{
  "decay_fraction": 0.841,
  "final_lr_fraction": 0.0,
  "batch_tokens": 131072
}
Each number is 128 + 32 x the weight over the matrix's rms, rounded and kept within 0 to 255. Layers, rows and columns count from 0. Numbers have three digits each.

# layer 5 attention value, 256x256, rms 0.0636, rows 127, columns 0-127
158117152148102116114138146130102140084115154152111097141117131105150102166172069089071072078106133182167106123101121147117111141137174090162186177178161147130075091188086170094118164123133157104122154162135161128124094152056097116115179108136073109130145081167155084213176073145175115143156123182111138146127129141123145110121116102124120092119114128163161166152167141158134142113105
# layer 5 attention output (transposed), 256x256, rms 0.164, rows 127, columns 0-127
101132120147107119154131148152167082151119113124099155105098126086156159140193139138173129145123079125106109103138137082105111132128146148162109082117142151113145112101183168130148113112197102152175104091133105175081124123224138147153155136120134101117098137130121145066117109178146135152124157148107106154092087159122100134183151112123127110115127078148124116097052110169171094119121
# layer 5 attention query, 256x256, rms 0.0433, rows 128-181, columns 0-127
144128138127120131129141137125119117135136125126131125126151123118124118143114143112124141125108114132140116136125120114106127135114134133117103133135126113105128121130124143125100126142121138126124137131133126143114103111119131113128141132134121138133112131137149110120128126125138135141128141130143138131124135132113131113114117129143129119111106131131135121135136139107127115115107
124123127148134132121126115126136101138117146122132141158122121109133125105113122114127154135128125119127134117130145129129125138128133114141121114123099136126131111149149139122128111124131127118137117148120119136138137126121134144147126122140123149132128127118125137142117149134107137123121106143147113124114125115142127121134124139133126126137124128139119139122130148120134099119132
131101146130141119152131118122124129119124134108114115157119152119138135116116128119126117127114139122123117122124117135126120155139123118140117135121126105126138114139116144115125127107114134101125126113139132131137122134134126116122118119141120134136131124132141119133131137116139142119144109149118115121125117122111122131107111152110129136139138138136129112126130143119112129129115
101127121125126127125108130105126122107126151132124141147129134127132134091117118130134125121119127132116152120124138119105134144127158139139126108125138158138142118142115127116134141124111137128116144135151130121135132121127128112127140117148130134151107156109132113129150144119119129114119109107111102124130125134126125138137142150134140135129119116115124118125156140117125113123127
131143114127118133112114134121117129150126124129112141132132122134135122121149125138124124127150126111135123151123127131125121128139147129138144114129142129114130123134109117142130140121140134121132133136117122120135131126138130135121104122100102130127119110143135138128120147146109088133121133095139143141140131128143136121142151113118132100120139107119114140085127124169144134109129
160136123130119107149119148145134130117110095132112118107145120134124135135168141137120117126148102155118125149113143137139125096109132140137120130123125134142101136130148134124114104140130131137136120118108138113126118144119119147131122139118145113103141106154128121140136100152136131145140144130128149124128122122137130126130112109118119091133134136105141150133102110145141132152127
145125131106110133127120149116118156123135123143138115147146122148136122136145106133119135126130130129122133154109134147131124107132143143144135109120121130157138119123125114121133132122156140136108122139107118126135147114134119129123121131107118127122123128131145138140112123144137141148129156101106120117130161129119129109148133133128134113114128105140127149113154126164129121111104
130150127115129122144133131155141149139091107123122120107113110142112133128147134150132135127130135155114101158116127133144132107130124142118145150137135120144111131121131116142109123123138153123127100123112170120124125133113142140118105118080126124106153107143129121140115111138149128139130117146135141117114111129139134128119132117137131124131131119109134145121096135132124136142113
114100138170134132142108130130156116136121130108117133137111129136126141108099128134132136131113112118142122129142143131133139134140132111122133123121135127134124136143146137108134126126088127129122090126142115129131123118123147119142133111170154145156117117099119131139118130121127133106132111164132103132114109115107121144109118154118131154122135161127128101141108147127121129148132
124119132147128130129135114103136113125131144130130145152130127098139121106092137098145141142129150103144138128146127124101127161135158145137104120130124138136139112134115153128125138121123137116120133117133116140126125109127116140132152138162132154151114154122133105114125145111141131118116098122131108132131122124103131133129148137138141133124110116148133106138154124152124121125122
125101113178143132154145130139156134123120113100121128139077125137120151128076130136148118132111138127136099105154148145159122144119143102136136129122146123132105132138136124111139128123106135120118086120131155119142133134125150124150128109154131124150129114128135125139135117128131108109115131148112098126117118110098147121123099136126141148135144147127148115099129138135095125141118
098126150132136112134130105107115132099129122105128119157126132105138134122115142121133136117118147097135161116144116122123117156131135132126131124113110147119131125113141131135123147101130149125149129128149118133141121132144132114147141148151148151136116152118144117103130141121125117130123073123123100137134147137112135134119138130137133122142142143148142128151148126116141113112145
135156137094113107135127132111092120111140117146136124121159136119135117152163115135109141126135129132113151160118105128094115126130135163127124109156118139101161119142129125142112133131153134111143167126115115133123136145136119154134133149112127124107125142137143132106124135126130120147142119096142153124132144152153139149145153126127121113133119109128135143146133099148145115105131
138137115114108120131139137152108135159122096125121103129160112144144124144138118145132117145143096150100114146120122119120109103121126147129137119132143118139113126145158110134137139128132133138133135132117131120108130146121138129123121133080118104105136096128139125126143121144105140138145153124126160131134129116152124133123104125128129101119133136109142124108127131117135124136123
162140110141122150104121138160135127168120115122110120103120136140140128146128136107129107123129101141112100139101130130155129119118106122114131119139146105142113135137152141118133117130124125150127111141117132127123131122121123130130130121105112131111135095141132138155134093126100137143135152139107129132131103099139124111138111138119126125131129141093157107114123133151144134143090
124098125166145125126125108115138117106109147099127130128093143110116132112109128114152118126119134119141126113153131132167151156127112081118119151116135124131121145124133145109118131155115138124115073131124136115142118119127152117129130103158149142166127122145137144123129125114144123108102137166133111141128108112086132118119129136123135146137145124139120117118107149116130140152125
163133115100131110129128164135114126120122092146138130137148098135124124125137131146102124146143119122114137127122132108114131108129129163146140120138141152135150106145135115156117131123157108139127147125091135125119138120132120136106133136099084125124144099132102126139146120144104133131133141107123150095138124123170109126146125111101115112117124126105151135119142106152127119103117
148108113117110122130122129164141107154104139118139136121107131152125136143104133113139112129119109136096118117105129137142131137129102109130134121111145129136120127146124128124123130141125139136129120123112114111130125119119128102119092105108123108127118108125129132158138105132115115127121124152122125124134113096121128108122125113122124111113133135121099119130110136111115143127107
116152129184144147125141137107153102134074142099142121085094141096107132121132129132126105125105124143132089109126129142176132148110098095110134145095121124111123132148133121104125123171095169129112098146115149112163140104132142150131132094142132130135141105153128138146106096101136105114119161154108112147103113123094126112109138130139140136121131127125149077093118135152121162162100
111115142148137102126120129112153129087131127106135145128108124136101124128106135149115125143124170127151151124160129116122121141120139134133145154100141150128132127112107114130128151122151135124103115125143134140148126149124138128128120125134158130163115142123110122110139152136139101109098113156156115134125104139117138129131144134130118123135134112118114125118133121088117132137146
122104117159141145115135123127112128090129123122131131121102114135111140094116154130114124131109163116146118122135123124174141162137121103134135138091118123122129153109126133095142162145122123123113093141100134118125125115130142119147127114138136127153115131107115118142135129128117115103142124162129112094127089109113125086128134129125140147115116099134132125088154138117119114130144
123134156122124080150142107109119129092165141153149145132144123127135154143140131161097151136136136120132189136129100128089133152137140127122121104120114140105128128120102131136115117105162128105136165110138115154107129133136113126104130122158155124163103172099150133112134166140130107126131080120152146117159141156139157127133153119111122128143137093153073172172165133108124113096178
110142115127134158104131116146153107145118151077127149105097155143107147125124125118136114116109113156129115120103115144165137191131093099129123134087121118124112168129135161085123121176102152135120106144128138105145137115115133095150120097156147130122109116116143123160097100120126090120140109176110133166122112093110116103111144134129143126106131110150097109100119151138116149168131
086119145152159095133121112098145132102177121110146147129138136123109124134151139173104139122144154152135149145156111132115113141106146113116120127120119114117127132111074157115132134109123131123119134133162126149136122148130126145106124104158162132170114167116133150104130170125155114139102103144129156139121132154115161128113162149139130150160150104139098135119155117105119139140179
121154114115133179097129100131155134179131171071111173129119165159122145132128116130137126098136098160120114116091135152150127191141108109149122157122132109145106181130141167100144117165088157142123121137112144108155124090112140084150131106139159134107145112147132147166058123123138091150137128130099119191120143093106126133087127145159138141106121138150116100111107162168109157176108
100109156161146102149121121090142106091151123110145139122129136088131131134168135154107140120137130154145123153143089137145131112081155116097144120130107094097134128125090145126130148106115128125112121120144137140162118145127126152102123092151141115186121155123122153111137154118141131127116156127120168116110123143105152135118155147133127167171154102121108138097154106126131146137172
136141118138184160139149170121141122166087140105131149115148140105124097129155132118157085076121098140103101131127114104153134134088138128138146139128121103134120121156179131124133141145098122151109122131104167084176154105144124129112108097127113132118173088166133155137096097109150143135116193097090118154102129071117148166091128116180134132117134143121159088104093140159138156169090
131102115163133126128119149120129126081145107099140109130117119121117136115134167118103133139111149173145114162145085114185137111077120122101148107093093086106150110110095121120106152136175140122103096124120119135124104174143118142121113116116119110176113142072118119117183112126112138113104128148134153060079098146111140111151160119111132129159122079119151147070144080106121113107179
151098111081127181063129121091112117151166122117088127151121129202163159091126129142102171090137105172162116118113142084130097141134082120165138137132141103151096148122101156105120141143120126158140119150133144131100134088104127125161152137160143126143083116127101122178117128117105069143133124123148131113115122104135099102100121142156129127106137158138125077104154173110122082144109
062120185150096126129161093056133119117150143083170176124077133159152132101244121150093165136132144159152176110118138192116173207120128119160137115092118101128160138137138125107090125160071153143092137123104166129132156131086111130128132147124148164184117130105114152124148141127151088135112136119125128130109165122093168111106129174136140168101141101122085124075200132127088164104124
128113123132112080136073100127102118110167083124117115116132135132132144127106105129110157161109149163132099164143115148115091097134124118090117102147113125111099131102052142154136144102171142130163160133162109166104150142131138127141140117141127100119078166130120107101168155127110108142158108175169169096161123211160122090149151115104117124177144135117095149142174079115129105087203
152101129126129132078130099131139143144119120145110164146107114149140112086121134120159140126126123099166109074145153101073120123140146118141116146173167163157156091125145147119144137127105094137135121153147164109120144101142143113122152127133135171144116129164109132145119145140160120143099133122091094125158130123127098155086110147149141121110150226095154089141133194093140095146113
116115146141089098118131118146157142088108111156174153126123091113120116109093139112133110168129163110137110126150110165076109073120176130069116142130149181136147091120075103137158099111102131133140165128170107137124100180139093138142163111101095132143147157102133148101133118184149138107115102173125109106140120168093114135161134169074151105117109099108116191112128105094138132077160
168126097117128118154097121165097132150112112188069070107168155115131117176055111097113068121141111091081137155149186111120123064162136137139150150163134151121079132148128104168188124131157114159210169120137090149141112137141164138141133149118109112069152097138138128119096167133110149157135122121137116153189144124148135147131145129114117112149119145148136146215079129120159088174067
139044143125148110120133047106095115127144087130101161113119154213190137125179095155096177128174125139133137126184225094112153108143094093205154193133145121154091148142125171147167155136131155200195161174132164143090203125056112167127158184118155142130058129115114171129155190143127045186091123124163133112156208163085151108080148203164103094129152182108069096164207141085120079192092
093088167159147077143112084122119131128090100101131160132078128185173110093188120117147187180078155129127119113148178141036178132136109101139186162123071124108131127163167144170140143106082094169135111135144171141146171108062130150095138172132131117131104137121108128069179172103190155175085147116096114106114166149142178134078095142111134127132183156137177059107186111120094132095177
166118088164146148130173076147083141143119080178162136137120127129182120072157072116190140153116167184103137176098137147124140144122127139133078134252188120159152132118140091150124105139088084149082146141106218139061211152112162098132167064133133105080175138144117131148163135090142151134170152172171153167230162112174102146153137103169085123119159159093105108092162167151163139055076
047098186103133170137161151097168163079097185089139146100097094100061134142169166144140141088142114106140150071206100121178168086051126098162132121064163116132140148088225151071058139136078138153167078131159066084134118143135070136121080137132110134176097147097118154174110085212163096157088104099100105119110124108016129145094187205131159109107127097108121104139145173105148169192148
137133137099083142107098148119165167072136141101146187149123041113071078045150171098160150187137161079159117055132060147076003080106200084066109190142110132134152050098048140067095101184110112153098142179172164111176059105169072083121195070185078156170117137109159135154129137135184111110152105151020102107159133215155054133100050127095208124176061142108144160113138101166118210079112
199119076170184098074139088088255051061123139083165208198107194112116167108179170183135149097175091150139134164043178137051138173126103150159175153140118071149121053132170175089154107130112190083120166179096147075220126067134132093096128161093166151164145122121135112122156089074138153101101167082070129108085141157064120028070134155144145186037132083116130112089144135129106102145146
177141048212077142177057101161122096110118160169163124155112138079150110231080174121150103160119111147071174113101168177117180029075131100131201097108113124106187134134188091100106143141142096130196140182134191134123136124190147122040061073063093065166217059096154094170124148152182179081140145140170103118162133116091118106115187132046143210150204145156060097129157168115159122076168
111165150104130188150118149129119142038054141132154151129102141092150121094079047099191104129074122114078149164149052161176176117092114071025139137142083173136170130108111102211171067150040153135132128133130171173110126195141125097107139153115154087107152144125048173108055135139133113104069115172142106122095062091160113138135082061094233082085109049163177140110110087121126149000073
154126183176117146147207175067112157158071119080079126100142094138083096116038218116128094197189120174110105049119089136187123117152161133121130058120195068121160053171145138168149059120115099106189194132197090143166121147188117147112164066018146149164097180082151116080057160164034123141119213105129193189107098130192168127161158149089158139068084219115060209163173093129216128142140
154141122237094163077158153107108114048168190106157108191143150147080124126159206119153112110165164159126136125051202114160105153139129095196169113140219149104138153034090144023146180046077083076209024168101201115127059129146179068103129152104175085122099126069235133148129147126117093050172170115156113134169130119141032241133053185114059096099138045136077186233126196180115115151000
162160123101173129172143177094016122073067086181102207133107059166186177098186048150100208105185060090080112146150236136138111095164075128144118081082147098171082116106156099171047090060168144182089147115192076198146137133102143211041190131081096072059111083062110147155172064136147162113153104169115155217108186120139130184084046111140111171088105063138161217088186162170160110137161
111179159114076132096111090117136122120072170142194150132219070088156147137158159128106228082109137134202115097166159140026179082128168116150158152118158179157149162053165157163164111078099133146187145143145086071179160119119139095071156074075076173062135127138050126123163044255158170073255063191064197139161111160147182129163015113103143192092130157054152222128099140159135179090132
101110137091128195129137118167148148127131125146163173140157141139181171206136114152149157000170043064106183134201126130230164065182116105157144080117147146139117173073184099113144136184187142111033094197070138095169120173107092147036115127111134076174176125066069186163170136074096176095225101062165175152136142144250139100084116027147113052203155108138142161225121167104100134226076
135129141089109082198139160134112157167118082091076084188154127101067063082043155132171216086180121140066203117149066145147100094118095091163102115137111162176097116130154134130183140175181098087140136144120057152161171184046157162137159174094165066162099180115158109069132090083063169106106171084191148119181109209123104094116083099101070181094191157044121053134097000148132140162127
122149098114133139194155115166043174166182079120092136224195101079104135184007146140085117096155153103182132159079092116136114079165084196125099100117150015127143074075131140120126089187085134135134101100108157112120098173202161053158092220149155184187112164176110143132070109076130086074122082181117136095161129055116132130047164178150144198177117094159133098117174144118134124212143
121140135107194094124096139123129172087099091161155098160215112114047164160115110176180198102108099189157058140017162094131111139138136198120196155054119140166022193103045134057050127116170112045174160186147140092056197182086159151115125050151057164151193215124132075105107160093147108122187077174137150140126079127132039083122056120176153075101164154145198125135211131101155220147130
181176158229165165051118223158121082133138153163105103172124125082214106133159157174043144116116253082095095111092140199053050160113136210164115064121103097108111228067181072149197154135163140179127195178172174174128085157111111105122106048095120141233174206040177076058107004151065061110179118067138151120107160087131081097131136096174055133175064099082164119146079153111075039057120
138178255159056139111118150151102110118148165149098151099182118089108064151132159152073035177135102204126111089142103103083170133155172009074108155190101127184058147071202136120085140146100158108147094154176174182048193105151203137116154102067119197121124147035124133120148192101204142074152203044177188111122137191100162195126157062161117131203135177178131100073121091178138133092094
122179057177106143138178050117194126174146197066117130077110071154049181057223200046118068025134166097124096069216098139055142091142108161147138191076172156202127171135083090191056083133000227149160112149127189097049177126194204113158131216103179118101103006093058124130136118141138228205087165136126142067103172070115199141167077096144094100105157167147106183142114079136245144176146
104104077050079127132100109165096056124136148020086115185092156160115182123113083151048188107098198066159058153167172115176153171117078187142104141087104129036072095143055125160103090114000094076074098163054199198086123176153107124083038059057155152143142177149108142156105220065160156095139199119121119129175235121209156125173038115147095102088096063161080195038176091211179062114120
# layer 5 attention key, 256x256, rms 0.0448, rows 128-180, columns 0-127
126106113119137136122126130125140131119130126122139152117131114153134114122135139120130142128142125121111139132111143148124128136128141110121155121130135133129143134115120135118136119101128136126147127131117120129131122111132117118132123136138121140135132126122129157128142128130134130134126126128123124116121120105138140119137133120094143118120134104122126149127135136130112128131129
140146131115126153143144160127120138121125136115130130125129128124117127126142135137117123140135126156121141133145128122122120125129102137132143135117129141133131122111135118124116123146136137131127125113120130130155117144143133115109152113145123111146126145122129129108131129140147113129124129137127138107157129123123132143130141126139113123124145151146154114139127116136134153142108
142156121130104130115133124139126120129114140148120148094123132126122132119117136141125135095136102097095123130117116132116130118132112115121147122114134121142119141136133133134115110138136118115127110117136138118140135120147113130133143120116118141112105142114134132114137118118126152137118149127128142117142161122132131129126139114114125121108118116112129148128137109128126122132128
145133120130130137116141130116121125134114133126118129111134122118130126126119130121129107120121119105133129120138125125130129129125120108124135118128124127137124121119120131132115133136131106130130141140131115151131123139111140148134127128104126113121143107135129153122117132138145097118153142115127125122131138128140133138127128114129121122133126121134137131144131110129118137143123
111119131124129111125105151108149130126146137161147139142136126155125118117108123120124127150141144133128123119118153110131119120125158137105125146151115159117118121134124117136176120102109121132128141105145130148121111148106131116143119120135160136117139128136108129115136145125137141141134143113118103119111117121149111146113113142145126138140132121120144115156116154149114114117137
115121134122139133110135105126153112128162121134123148114116135119139125144111129153134138159130129115117119144132136150106138154119122126130110138118124108129130143119114124131130127130113100136112127131143154144126130116125137107118123126139131136130120140114129109131144127132125139123139128122118119123131124108120147115128123136138128148122126122126128128123137134141116123112143
126102113140138138128115125109143117117136131125130139116131112140122123114126137129116135153136150137131129130113131121136137114123157116101126130151119132101125114117114114139147129126109123136120138131135146157122100137114146124147133123136120147123123134124099137102154143138129134122126131115127119129130112108150127148122123131151142146132131108137152113141123121150103132098144
123102133134135129121126120141130114127152104091137112148126124131139121130143139127149132123135122120123154122145122130126136138149098131133115108131146129111143127129142123128119145147105117129135115116142119110112155128130126111130129142142142135159129133140125127130129124112114130119145124120132118116129145140100165132141135146109137134113113131110098135095131122123132117121141
145144112108126125107146114141113144132105151128138112118134119118126146122110129122140100100134110119143127106119100122135120133125107118145134143110121127142114128123144137116120119142145142113157136128129123130128128138126121133128121128092118118125139132124145116141107125120148120136127136129125140136115147140138126111127141101119128104108123138135124160124140120105134142153129
138121109126119135123138147125155135128122156145134130114127116144101124160129124143126098139136136128130106127143138119150132112117131118113147135132124154133109124121125104140154117100126164127129156127105121138145101147116132133153134127117130113124139127144117146118130140143133117129124140095120115139127120127160102125118094113158134121130131142120136118144117143123126132128116
133139124112113156118149130143114137133100131116119127145134114121140140115111102112137104110114124118147146116101096131117121113107107122142142125112123117153146138127139136100125143131154134116133113128130126117139143131126132125119133125108142110137121129111142138140114125119120141131132119127115143113124150156123122114131139115102136095106143130132135136148116128110131138154104
126121115135118124134134139130146129132128137162135141130131131152113137111106101133117116144152133150134119122119159136127119128124160131137130123122139131104112106122104120120155130118130137120112148118119115154116109136138127124146125113132127107130136127135121149112139126141130139116138145110130110124119104128143099128132121115151120148147138127139108107125119134133116130122118
129102131139139110154123117128147127132125124129123131134113155130123133124131130109148152147136123126119143144156125134114139144110157140142121110135134119108109123120117128151131137130115129147123132118142136147131119129144121130126137123142141138132124119121112124107153115126120157122125131142137136128154115128123128140117133151133119156142133114103139112126136141118122125099123
120136144124134137115123109146112132124138127127127102146121138115142138129128160133138138130131111119111142134111119143117145151143109135127101142121125127134130132122137135121092127133128105130142129126129116119132136144136141129111138144156143152123143136120112112139101115126140117112122103161129125106129158132147140129140159133110115116134125120122110149116142106108125129148155
139134127120125137111118124139109132120134128133134109137126107148127130138118148119127101126123132124145123106094118121130131138150097124126122164101106133143139126136142136116140125123143123105140126128126117121122150134115117113123118146120121122142152139117131127147128122123142102133128121138124136130111158130130126125132156105113136125105125120139121152131139113107103134142154
137142106126115136125132147138148127137116139123131146144123124128110141118121112136126108123113146131110108124133131117148106108128145116130131131129144121135119114124132116123147135131133121107128143120139111143122121140112119134156100131117114105134131121134142143126124124135144121127130122090115122136105123129129124127128125108130116114123150134136155116147124124139120135136109
125129162139161123105131102146127123139160115115143119117136123130157133130136146113147173114130131102132140133109110144111123142138127131112112124125120126129110145146137156109122132112128107136130119126127141094143147115153121089101132127133134162098114131117110084156094123104113126121146128153134134114125137114122126135136141129106127143129120115136125151099140109114144111141187
135142141115143132142133117136113146116130148122110100135123100130131112139098129122140118096137125112139123104101120117128135112163127134124131150119101126134128130130161138125156158131127109117116135130136120113120133134106119118111132155120111132112144132114142112136102105125132105121132138119127123128098146143136144126118128102125125124128119122135159172133135123102112110140146
140116117124105139144134103152124130117112117130089120115103147076139140146089126139133136102121127110097076130107121137113133130110153113142135127143152114124112116137154140120110166135135140130107139117128116127113116118145133139129115110138117114119133109107122133123131092137127136118109116132130132132138099129148085145123139103117119138129138136138152130134122153139141118135096
120106123104124131150138124117134125123117142163131129097157148114141136126122105142109124120126118124123143138132119137123136133120143137132111084153142082124136140142151143151146124152106152144106147128122110126138120114137133131125145142084114128091120137136126112105105102117132141130138144113122137130146123133124136121140129113147113122133124124133120140129126133143133128133096
113102137146146116150143124145138116141132105101118122119113139127129136110149093150160142143136149146117125157154124142116110123100170115128133129150143119107123125149127141116134135128103147141094109104134125121145117106139135148104112108146113135102138123123119126127133119112130149122125143101121121132153097123128107150120115114143126161141127133126141118123109132110151135143131
128118120135137125142132119112130118104132145142146126107159146129127136158128099141124137143117114110119143136140124142122127131112148154114112116141135126153138133121118125163137110158109148153103133131123145139152124127146121127104153158106119126122144164131105120098131128124127116112123128146119139114120143126133154144134126155137135122148107129106133123158144131118141114109110
148115115130097133156138119139138134133096126147085132133111157102118125138093129126128115111136112133129077121124145113127140118108111103148155138145145113134147093126129126129102169141153144092132137138143115157101126114159124159138120118135126091154099095127117183104168126146123127135094104107123141141124095156142085120121135120143133120119146145139155088148125151180130115101070
130112125123114128156134110112136122128128136122138139101137155100141149125147114121134146134127140138123131134145123146127131157108158121135126082144138102104144151134103156170085104141113154150136133138111130135139119127140137112124129100125118108092118123108117137111129119130120150118140122139126130120148119136131128126140166133137139117145116107122119104127132126146149155135106
107122103126083110126114163139126131151082113156092164141120143127106119114107162134113122123137101149113084127124153113144142097131100087129141162138144123133135094101142106105137170130148132115140132131164121180085131160139118171152104139142135088183111116157142176118168130145134121145082112101124146167105104163154095126114114137126127109098160137123141116133120144162112117088084
126097116151096127144146116121139134133094130130099150139106168120126148105098127122124122099122149140126102135120110125110143135101117086148138116137159101128151096141123140126084144146119163116127117137122132143147120128167127153111133113149120091118095096127111176124141104126108118130111104114112134141128102141123071133140173137134147101112134148118149100121150137193133155108078
132138149080119120112136114146111117122132108131114088151110085095151084132093123117155099106124097103142122093110147131125144141155097134137113113134118105120113136145167120089137147114127098100143126129145126115104147109060104119138121127139139131107122109138157105154105110138138121142138150128130100132129141141136134097130089076094087144113136147153108162108118127123109098137170
078109123084144088159147167147132115149081126147135143155117122106131130078146086166117124126164144088118166138142148100119146115136190128183139152138168114103116139169140141124157117094121134120108113095133122118162117141125146177117076106097128163129141149133102150122117126145132155152114169093126111159148124130125141163118070116153131154119119130162139146098100139145140147146096
131143112114159115109104139139138138125149093121156141111118128146116090100151137148108139145152107124126137163164186121141116067122131119102145104128133166090080135141137117125187144079127117120122116142118114098125118113122137127164092126125152120147143137145160120100146190116145164151153150097147124143161096105130156109130086112149111188157112112150098114107068129102107081134123
099092153139075107102141125113106118138093083162077189125124185143130192127063159148122153125127128130091092123149159126107167144085131045149152152156126073135162067131128150119097171160173158147124149135166111185116141133184115191114160159107092099153113123135107177093144115155083154157074122103109171122131084182175088144139153143131099094080175161128155096165156151143140105099090
129084120158153103231155114141088118135099095148145130097132133118165138071129130133120188148148173100096110145096100123134124123134176132183128126139195129137171117163142151170130090124140164187129131106106149149159149141155141149107135106113098161102150120133068139135149121178092153130119124132139105166159117105141148134142113178161160141154106146114109142150149171128177149127061
143155160185178128122128136121118125096173129106126149129130134159125139131175113120163175124143189100125132155178095154136108106117143102106139120110099145131084143126121129147100102138098132149112115113119132124155122140121137118089128127150142151098149115118108057145154140074132150107196148188122125082165143138147119146162157137128129147150149136118116134139137115060122157159175
037104153158097085107119176130167137142131120133156192164121191125104215142152114132091175135119131171118149133179145153131153162086162059112139120143131080126151118112068186100106136153102182114083108121147128156153102115223118153128085111114106119128127143136132180094150067109120180139106156054097185119125090151155087150188168159136136118096135111134123096125074118175121142109127
148098145129121121176147112125105122133152115114123158145127109132147166143153139131134163140108182134168114109094071118117083099160137135132113183107079095154181106090085142149074133158133155130150149132131149151113174119113128156125222135136110125159128137095102123162138122151105118128107133145130113096114147132123074149136180157119177063134128180122147144155188131136143171152106
134128087075135179147103129123194162145152174103171107121123176111099096117143149110070096128095091205171141133085142163181096098105150151104144096122134123089138155043066108100128100117073122071128119145119142102091094099129086080182076084129154088175115144119138197118136109155134124111112124083127146121109133069035136117117148167132158161149096079120124121074077122166139089083084
121075109131090077109170074081050099136121066099111167074091157162182140105065136155108152153151183084108118116151175075116139104150112042181154204124135052113118089132190172077136143145150147152159162151183127148123180097115127206137223187083119106121107133085123134105151176174098087211106134128177110120188110104120107136128111146146120084068190189154137135163188129085147116157133
194133155190137116226137138162092131201103096119151143147145105130150099064158131116156175184156167129100133167039105124145065090246143143106154108163102189144197083154059175202158127108152144175141162137082151123144194118105177093125151119104125185101162071129137070145118107109121185102081141110149092185134114161233110058145083120192163167133163100136080194140094164141070097116061
134133180103174157149173170138075108149158062103165115177146148142129163125155096121140188112090181163097165102066076133148157122170145068147128168150131116180144127138187137145087100145121136133142151109148135119105216146137126133073148138100121149090154108094098090215114047143127131111119133108173095155174182105160088161207115188166193111137147124131093190123210168106114042145085
104063165080119118178177182153101149157095118151114111127109058123154127036077127112147160136140149080185128128110042158122080109180126190145140133104074120112177165154182078124098094097175155123149118101173136136088160142070098150147113120156116173156140124073073075113152155188094113102080088150091131098126156128119186149118138182147174106241076252168081170151080167162190175103107
096118113102136104167164128146133174070151198132090167167210083127133142132194128142161165127162146069159128134115103204077158116139183098098049165105071065140185089168065096117054123089138164166140183107101149095134068151078192177118172160157108161211191135169191145159194079095125168162197204189100149097069144155147096119137160164140133137105139169177043112070143087103089237179112
165209073140208133065130059065123133118214121145077066082131104148158164090062174066115100154124050093150087161160174088111161112128139117208143056237119152063118122095159079120141086168093153125178130090118094069132075151127170159124085048144138173163116098135144062128129157156198128094082124152129187170141085082122091047087118175141069148124147131195022094098170158113145148133127
119117072076177201142127115144171102116132088043124156094058161073058134147097143150131144087093190089152084158114119174104162119083150008141083154101126172104098207185175080112074079159138129064134081168183123179124128128092145090143122106100158113107131022155111177110147073149065101057206193164094105141108110085138143181100132145105142112224123128121111090099121145086117095000054
193130085053085116128093095133149184144170097137159102233164099178102081102076161138062035157155135064171123037176170163147177133113112133118139205167164087122106166243152160076119112081094129102030079098145075138088102233057106192118153139069104146092143145139158073050229113111083113056078187130132115156084074161030174132182140103114123187146120148112081089050145031083174089117158
177136136123108150140094051076085156158148181101114161104130230162135140071128151225108141132213141161157126112192131070177000118167090144135082082102129106028119155135067036123169130087159161135192117169151146105123076085150099150143132078107170042123081121051100159137123055169092128132143253135089145149151184090166053201147196107082110131054254101149128221147146084113174228147112
114118186119125149043131122104146139118147124119069112172168150108086088153077085107140152162204140198051073119109122197031179154046168130115075117114185175113092094048166104158101157064153162156071126165134059185101142163169131153062175146114101123138148123121144201105100104108132052124192093237102081158143173149101150137216147170132114183064041123227130146089169148115156048230097
104128111143122096165091099152174125078127146180151142102151100139183136053118117143162150097176108049152150073149171117107150132097156070136060123103129179058094166106124054174155130066159121193098110099149129092165111211195135122094197062167206036099070200106118131130144015117144119168162106121033084183099063140126162192140056113092093085160129136108051096082147141159112154126149
071094114172082105103226171149148130104044146122119149143102177117255150119160106129176132064107124135200150181156111132174205155158161088137160170168088180111119117111148181092043112146184177071111162133162162125154140057128146113124160189062184106173106055035098152142153113082077106095129099123094107032187139144156208043133107152182145085057103166125076122129065138068127099133085
099149149054164073227138097228105145174044171160160177178099128130029123132135136115159217078136096168112128168105091163171112127173144141121119130072138072120116134195063113142128110175163086088255150206168160160125128176034147202133150132102133141157100242190126190124183051137184109080111181150140179222046157203186062117052152157088099181159180078096128174127125108162103076108128
086059001141185084135180184114045098180170133140190208110110151046138094120000130073141000128106216133081163122086164204125114177188110116150146125119135044101104099140089181255150093180159154092117066096204165048140109125147085212106095159096137094080108130130158226160107109177131117132185120111158148112180106178080087198077094135079125197105149146064098159140100144092085161071173
139092181159209124183069119143131129127149060255151212174193113059116112008093113171137140086067113155102158180075087136081200113233116132174180209152201224122078087158061051145018176089135119107138087144147144094149088171136085113104076072098186127101121181142121187149089122016088145164199032091101069114124131092140171152138116125117148066063129217068169144100081173130116185095102
129158040168150178055198159139213138138066134128186053054105156098182100200109118151098139082164102057000096100104144106052058080144136045140113075095127048132174173081108221131107107141097103132130075094110089129102176138085148118111100100138195144167126161119216079037132023113139038094107163138093056052141105053210099184108123177125215094170107176188148162077167130088093097121131
085239198104128166166065115191168135119114149077162109151141121147141113174028125132089050107187196105156124145084188137127093112166122040126041153163173145210117188154176104069121155117091111227160085099165133126126199085107165174158211160125073018226071120092111150168140093138083099057140199074214148090179084073136086116075180052255145079174066123062148184132095105174153123107133
116201086222134059135179140102087173061082180085118178079084136080137096098255078144108083174190225102135171126211155154028086172156100047122125153088188186088099149082229088203143169177128083171133088070101145106080124028137090088157114047112074087160092113108127092111174027109111138129133112068159144135069106178148109044159112150123141194130199184160132096199167096109095088146123